Weights of a small transformer language model: MLP 512 GeGLU.
Each number is 500 + 50 x the weight over its row's rms, rounded and kept within 0 to 999. Layers, rows and columns count from 0. Numbers have three digits each. The size before them is the row's rms in percent of the matrix's.

# q: layer 9 attention query, 384x192, rms 0.0861, rows 228-244, columns 0-191
# k: layer 9 attention key, 384x192, rms 0.0853, rows 228-243, columns 0-191
q228 087:455481496453594488457474575535488548423561577602458449435456454558574521521436588463428566517410445439433483521541465512559522495500519501497517440457558479526469494574442501592532507529450546490391555492571496447444517514522576562452556530456498461532456580420521455555420555485475520463515510550474559449422482543544534502487520469452511522552512501484611442461533491503397503533563469475533464537465544564369630467469490559461495515467471418577436492412530527516550542542546454429584542608503554538479490553561558560511435474552383484465521458535446488495539583471503538546
k228 086:439509447557512528534541600400509493438540562604488463513589565585474471557500495547530558373440512518553545497437555507506474529545434461568576486537541479548385413516527500520509462453506563477563491555405467552525559496388552497449555523556511537495553477458570522460586478512576539559477423540683486440543488478508507504516499534534447526485428452472504475517478455483529504480523542398566563443581485504494587521494448579571439444535439471500448524462452551586532402545520525558518567585437478489578532512498480526487546493519504426528486514376451506496498470522483473549
q229 095:544491537454506601521527499526474560489408546504560451444443507539412455519558560589423501476578523497476534437506582528428543495560534424436442499573452441462492527447489349501505606455514580527497543580565608509508414522521541500571593543429499547473428511533476527522526465526395518455454529488444558480564401487543535492559537505451477512407563486401534555425507560467567447577511494520504515556515550476513490516506471558491581458474431540415506467474434578498474492463442449567454491502529442494501619458506530466478620461555473518404515510440541433536485514546493468526
k229 097:504567466478547440463396375516490550529473402418431428468478463518464466424468606505548543518579607500449522538381517416483607447459440466514526462528500482398582498563540526534507467462560488487398644496498505478452531456577523486463596513455475443449485460471485465432519425507498497487485470494514522597508520453510440478490515545528440504469523524550564572477440438515519548468453576477454540551512515560523579530545504544482473446409535484554441525511448461569503560477476502470540519440385512515496427478555552512445471572535412444447537459613522450471508559519427508437
q230 096:468504485530496474523501482529423490532537577493459537442481467481494586499489449552533500515532522548511565448553444513493521518558442474450533512497572482453536524466486451464476439459512491489479456537519591499498633525527501487439529439459490481453526518453531473506524560338526445551454529506569530575590494375446457468547549502487546457538529503514484443498469600533519490488507502432490598454514586361399377453525453454598495500534451532474424629472407476562577493428407461575526394542547523516513477475528566480526542462513439554508613583523449446493623522469523472500
k230 099:451466528504405557581430537515460631425508445541527554454521449543522505590568483455576620525503491455390486482524576476563514540522557456509436503364461537475453549464516595535532479519451533477434521456537522353570482452487462470475509496456549556390551496435483516434544495530494480522468525501483483573536537476517496570444569488457497559524460499551435508480545420543562422549445526487470531585509475387562516479561526601490486627605509432498532494538492524515534515516458469512406492501442491544545431493587494432558529453514510485516530589496449416425482474501542485459
q231 095:504440514475565455484565509578532461522518496532521518313515599470455527513530524460385539602525494487391360485539500454507525457484495445431454527448490426516502437485431488465465466464514590468511489509580445511533459550514610511449514533484513423495488545511531518426498447529435555538529437495535416521426480529458541537484515496497474497585606508530603591479532540420461555525417389414557448502482581497567504512433539486485534489455508499456461519479391594558483451511485486474446478553478547451614522475480462543432437443567460555441479556465516473490514492476552415521
k231 095:577528441470460583437472487496454402524429473516462381460567572573465475541571456578708542536566597561555530510514495524494509498530507450486479594550607576465482528470440492470477510522500567445482537561486546519511462450406483517405503513458446472548436484528498551527462490439530551551508448500513407500444533534538461468485488557548484443575388455505488509457445479500550525513559588506523500557535521464481567512559506577549585501470529524552453402473478482544545497501560569524564429477476521611553511492498452566459558570409440549510553492534481489373502540494490507476
q232 093:460461449533530485557464446502481445544503501375473527500557488554552421469521459491574522557479488479502482539479411543522514588520514452464493518584584553570468491528475552429437522530590482462496496496502515461525673474516505501410529490554530496458540539508462540531498503514529424474493533419447525488516464490489460507536417484410509534482484455471474460512426435518433502465652504488496516519411464431421499563383425478511542521457470524494499542393479394504548420555399511516549414447452508516561499533484537460533498664495497482417470494573499416484646571475460489448
k232 093:510440471521559484546621539508523558477524492503533621471510482502473519624494524442528431501455479472511466528429505577549554545526571491468480474438543490561378414453594561565449567515485519505463477449540529548586535534499502531575479480490546488416502508438505458398555491562429475488495524446474474421559415478493474466506545496534496545448574448463434460511519550461478454566485567464487456514536538366576620453444538622455506511512428427519580499534525609465485388535380464504481465406524533562464498546525508500502527576450487508418405463571532483497480529481516519523
q233 091:465444486493596443461563438513562536523540444469464540403525497548565511422587490476482501570532570509421403544528588522560580427458405545514550536469469456566457526545468413577431516444529619541477517502534502569468581528381513481499488519450541515516538553528521510525497480506539505468469556487530526510477433484512489619420483467471471503491471416491574491394513395447439520496468530476513536578358516485479532453515441491535476495394449545475457416501490469521563478545507517428591430529480535450529486553594482440443461497508614391500478517558414497472514545448487518558
k233 091:491499470512476545453437567506464489515569541548502407441511541567423457510472494530512477469477502493599614556511456517458570572536538490458468494587546486420430465485541488490529555375430496500533536500443594516598465521509490471597563472455520512504507583455524415444536484529453476551507421457487478520548349505477461374489534540445497500577382442472487514498522478502530486498555514414517449450425500385524617434558392485557536452485500552483464475447484573534535462458383518540470514502514512515618516538531572578443597520533483471480579469437488539514466537506563499503
q234 093:505531524458518505526508480514529527490522562457457491406453494522509564481515636442502526524506524546470521506510484478553531537541548423576392443371615483539510588488492547471567583475482552486423426528507514447467481483482482465555572486475525513550505442502462507465566471466510521423534576496535527514518486460555503637426526509565497375456509599570458527464405465566423528487419460509553480501490594637409483437650503513440544456460390500537463496434463429543525532530501626483515527494533429532463551515444452511484545508494582444477511530463491552501516460488483591480
k234 092:459498515490434486457519483510433531513391538465415486494471526518481530451556491561514555518492432535544511395468505541579463521585472489513513456504454474501526527501539442426476550384579447451558492521579649436465533586574483473469559569507557491482497417520483454565564507534547565563510542492457525415493569533557526561514458514404532558495561538541500487442404519514456430421529443503514427417472506467538478526588558494555447512457562476489467525553473489567536528484611470525509555557429533361462511474475541380528531569490466450552496515407579467388561473475538430492
q235 090:513556497515509524509437468537581582443500549550578408473550476558518557496490506445473431490446579447394523481505488510492489570499462504421461478401496483560502469553474537532497484453498568507547402524521520520458446448551545542519562410476498440558451574446461543568560527412481444497496501461380514554509435539404514419507386618564484440533516568450554608666510453543562444513451452509456461475472446488508590567515554474540457432467546406568561482455493499552582483541513541486427461551526492406505508540537556513513489443595438545531559486487468495523546508525531482507
k235 092:589471506522446544490472529425451502482519452470504471407484522462551497532457475586507494535523551482512482566492480463580551575520415482564552559427483403496443431456421399501475448470431403551508461519497415564455577510499531523463536524478459479450555488483510379541567518458597385472499433485551478427505500469618511511505640532496515491424491467486553554487510475482529531487542504517489528456495616540448478460551499479539455492552562407555481377486487553439577506540538432555522561471499416486462498394389401405511507534410573469509511546439544491453524529500535524497
q236 093:527483542520486497492488457474491551451509645557513466504478491536456472528430507517476477565439539436514482438493483533448494550464461480515524417460521497547508555402469505392505437525579464520580464424649478556489578502537540529490500519480483524533526428504448522548499450533497540532536477550448401484530475564483456479491489526493495512600590509464590362491478456527564555528534506462539537483478420540494490582432478415597515540537411380606518470431494452465525539503518500481313498579473445529377478557605556482448454522523424514509467472430454500487478450509528460544
k236 093:455457538523500614390575465459416542550447592560490422553471543537489473495442508565456512521480652505435514477483495471503587508510490464501560520661587523523524394527477473465535419510528424505549447530514478550457547522452579524529526527581432556449406526401547640525559515498525540480502481426605496522427573536514520581535572490577466556494465508485474502425503514590420515515481508469495501469509499541495524516472468494509469530561393458504501422503548599547517556622515458465505515383549479524488513457528438510542470515523535513474438577500476510471458467456453524498
q237 100:546446476446505568501534490471482495583444421579483573570568474515521400504491571456562433506548477482424519574486512483552526485434485452557450620588515497492566448338490481600549587490442583564636431537532600504509553436455501499502560580535504490545496525560463453554560503446493476450543479487534457611468490570446604527397503448467500440425468473523492542435478456472526497491536494463457537538505449539413513503578582491471442481459526442542477467450409568470586493544502581487443533532491503427471524487510540487491538495506579500463566476434453472452502539482566519545
k237 102:416509521463407558380513403517484538567490557450421486506487563481593380446472555565539384433437476488567565520518528468557486427563532557494485483431469461506473518534481495495530494512577533475464431492474528531569524497576466503549516448438429541556504581505551516501568540541427503504497482476615439519490546493472475501523565521489473407492563412515482540453463506476503573545542493530394450508462483484539562521492603492498476434466532503590538561476502388467566574508578483488483484597372584528443432568398543544514408611482475441561531501476532494516529496543498504497
q238 096:439501488576382488537589562517509533420526453405518418508482548561533484483493483587566453536490468514554451405558472508406523559529544534456541526648449541532546413500477482428468410403502519500539569516433560552473551412606555402494479560484493556525484464422497535488481520500482459559504513517516497445559543512517504577546482471413548544480485513566476490453490511498527578465387449502467475520528560474496471413466445459494534573372472441520371540466507510497482510525487396492540496471517422393510550539485491524557506548532498448601538564579532425469562538499503488459
k238 095:480437471435536424583418476496532559544587494522536503524423367624512475537485427458598549527585490461496483544478579574561529434439574455460498468452549527541521528533464466579385551502554515520447561466558451532501535439448532531545505433490464522475488562499507479469485521444574519524489525465564499457567409505363534395435530401495426574551547497516489512460493486487527429576470566449473442583487541466547544537503452561523552514495485479473496424455440549432486488486508445434503529499516490444379456584497485491480660469552506476536539495564432534485539480480466500444
q239 090:410571488495532501555494363450449456496524507491545525486500500536555547496584510442515494505358486434502486492594501482481486452490468516533460518389596429526470505467508544468494513512536514491462495449529417469489587449449528481495460465474465511438494475543468542544558475451495531513508494473456548494375496550597490610467522564471478556535498571532488390552507426619495531494468440628605541431499506554503516496564504434512558527464459468449446423562409529498539474508465498436507486305538483511580389406521533442497473502508521481558459583471483567513481415495508467471
k239 089:572435563477546487588462543562504480456482491558529542523503513489489527534469423581526544550518532462559552356487496452590500614562460548475493542428538466451479571467473446474442501400525493526531457519461591576413531598528450569505431494512647490546490492513568549495473567452515502529507476455488505528500523581571466445579529560400516509558512526489428477371464558516521440561466424521476469462500487429469430495569531514506509527559558570495501538568488600451428443501535439579509479469546493501565479510514474564551485438466454544448457610529578475450413503500551405496
q240 097:513539476505441377522498453473416453468525519453514562400558441568472598502508422547503435481437491554557545413538469462507538427471528410492457564405534511505446548482538552445510494534559421573540467467568477452525531475577473477510446438483515574439503558562552536480546565448541482549530434568510486470502525455526491501460520532528485506532481550550373487510478544638414473429478529448605579392461575457542382421571452486558483532538487498430572475579502442491508473446499454600509472443545524488540429432470479525486457535470567589544409536533490512483480462446518457491
k240 098:572476552467447487634485579463501519456486495469579642462485525474526462470557432423531507503546471501474519352554444489474454503538519544503446483388532553528560649460430485454512477522524453517523474415567557471469422540573519494490511470585591455469450501526492568554477476495481513469526456418402572580452551576555514538519452423514534496542477475518483456526502512567468375507534505478485417502523461389543394501536605573509487566565529492539589424563491562519486489508501518490443497442554542533492453499467521505529442464530515531455479525512450438440394535492543427467
q241 098:448463518510567463411479435596558557564455475479484529463506458512578508482598562459509493444475502494504560487503419443578607547491592471570496450554511511540454521547490508553525575574528535511503510534540539543548558499433566592490520537384430488460545570465447606542458474526491485399510537402445574486512421513531558526556448559496445506488353499379507582536466495553439544516490532521461531502461464474589513523536446488520474419478504564448442455549492527486523462492445477450567530502499458376514463584462516527494578458487520462455436577487576437501562518471470371516
k241 097:473553448503534507438547466472519513517533380499458539463576512451491529629443438580588451582477526539462508466472496568442585478448480489496530480409479446475444456443585503512557571411642454466510503458451531542485521579549554620545581575521467486452505528483462515450416459552501453594526516520518496482485473475500474514452502496490535542470504565484582619552518516444467491465556470465556583451459449414518649497476432472488476459505561423524511486574350484492491462464454515509518498448429451538519561487449470585425456532494501475462606482575550530501480555534491519523
q242 105:508549509479432464600554505487492434452429369514515409527456543517498414560526523507565402596483501539540530418534488501470483516498526472491466608508432526477573503398498484489600417519488434498617506459502526560557576410590549535464514546484539525556493472567458555443461566553476496486546454418447514577490539467508589530533546573462465512474464447468485540592474470505574464498482481593522532545557489461599492513447560512559512623436558464438441519486456519441497548523541501518405576515406415501493465515515493493490537545524556558522458501469607480445437531531495411428
k242 102:544526555453549456461520358513481574500466437390555452604422511502567451493415539526553457568549529484407461496434453531562514447480582518488536395441515526523540418477448476471520522519494466466470457480486437517452460413493513503547475453586422509546459536509489589505422551539514487417555448449581451492441491508437506549584496378522494431506600471515552537468560507490489484508457452532437442608540448473494478574465493487414560563487490497494469486546458432504468551502566488523520491513540564485371452516388427534504548502447435603512479490596533529413503526492459441463
q243 100:505476535538506478546502527510489477544542513561475540533580499468515436538418503463507569497479493409443550624534464527565410571500509475469510487594575545522537480465511508454480555530497469412371489499568561562530552641548469526538480478489490487502462580504430544630382545503557445499536515492544478476416460565502473512517457536442529599412534531533517436676574522489548556520472473596544467589500468511539576661397536487477493493518465497531557485449460487518589527588460523473500552441494531534492463488509527520495453545504453485450501510542530505422578512485450453540
k243 104:470475465489510516474565493534533476513522503475578523546527539509470501606468533580550455445395521559499523546509499536443474541518475509510512491588501493557441312446538615425474423488508564523567488559471449474575551491449529531443473440405590498616460355507497568467519467575496514492490485480628373495543575468488498548604639495520396488482513492519447470481465526480395542574514555545523495440507549540532503515504493462522552477486447452478430522520511577465494401551525546484490505509459479528547477515512388496440462514401509453405514505477539497542484539522492460517
q244 096:533509531464472437531481485513474521492353495501454450480448545521485418526511582449517588491455511524545483547468483463578529555464560510587410614520498426584546510445577526630492520529515495531463480418481502344469540498477518421484463563411552446439490509582497570639452468523529480493469565530479523492511520492453477446526461501395502505495421525367488436440446465533555481512472489482519516552522578414563562501509482456518533537465522442547535453634456504509479430465516540535499550455489475464466487459563557512479570540572527613499482521458550486467439487551385467445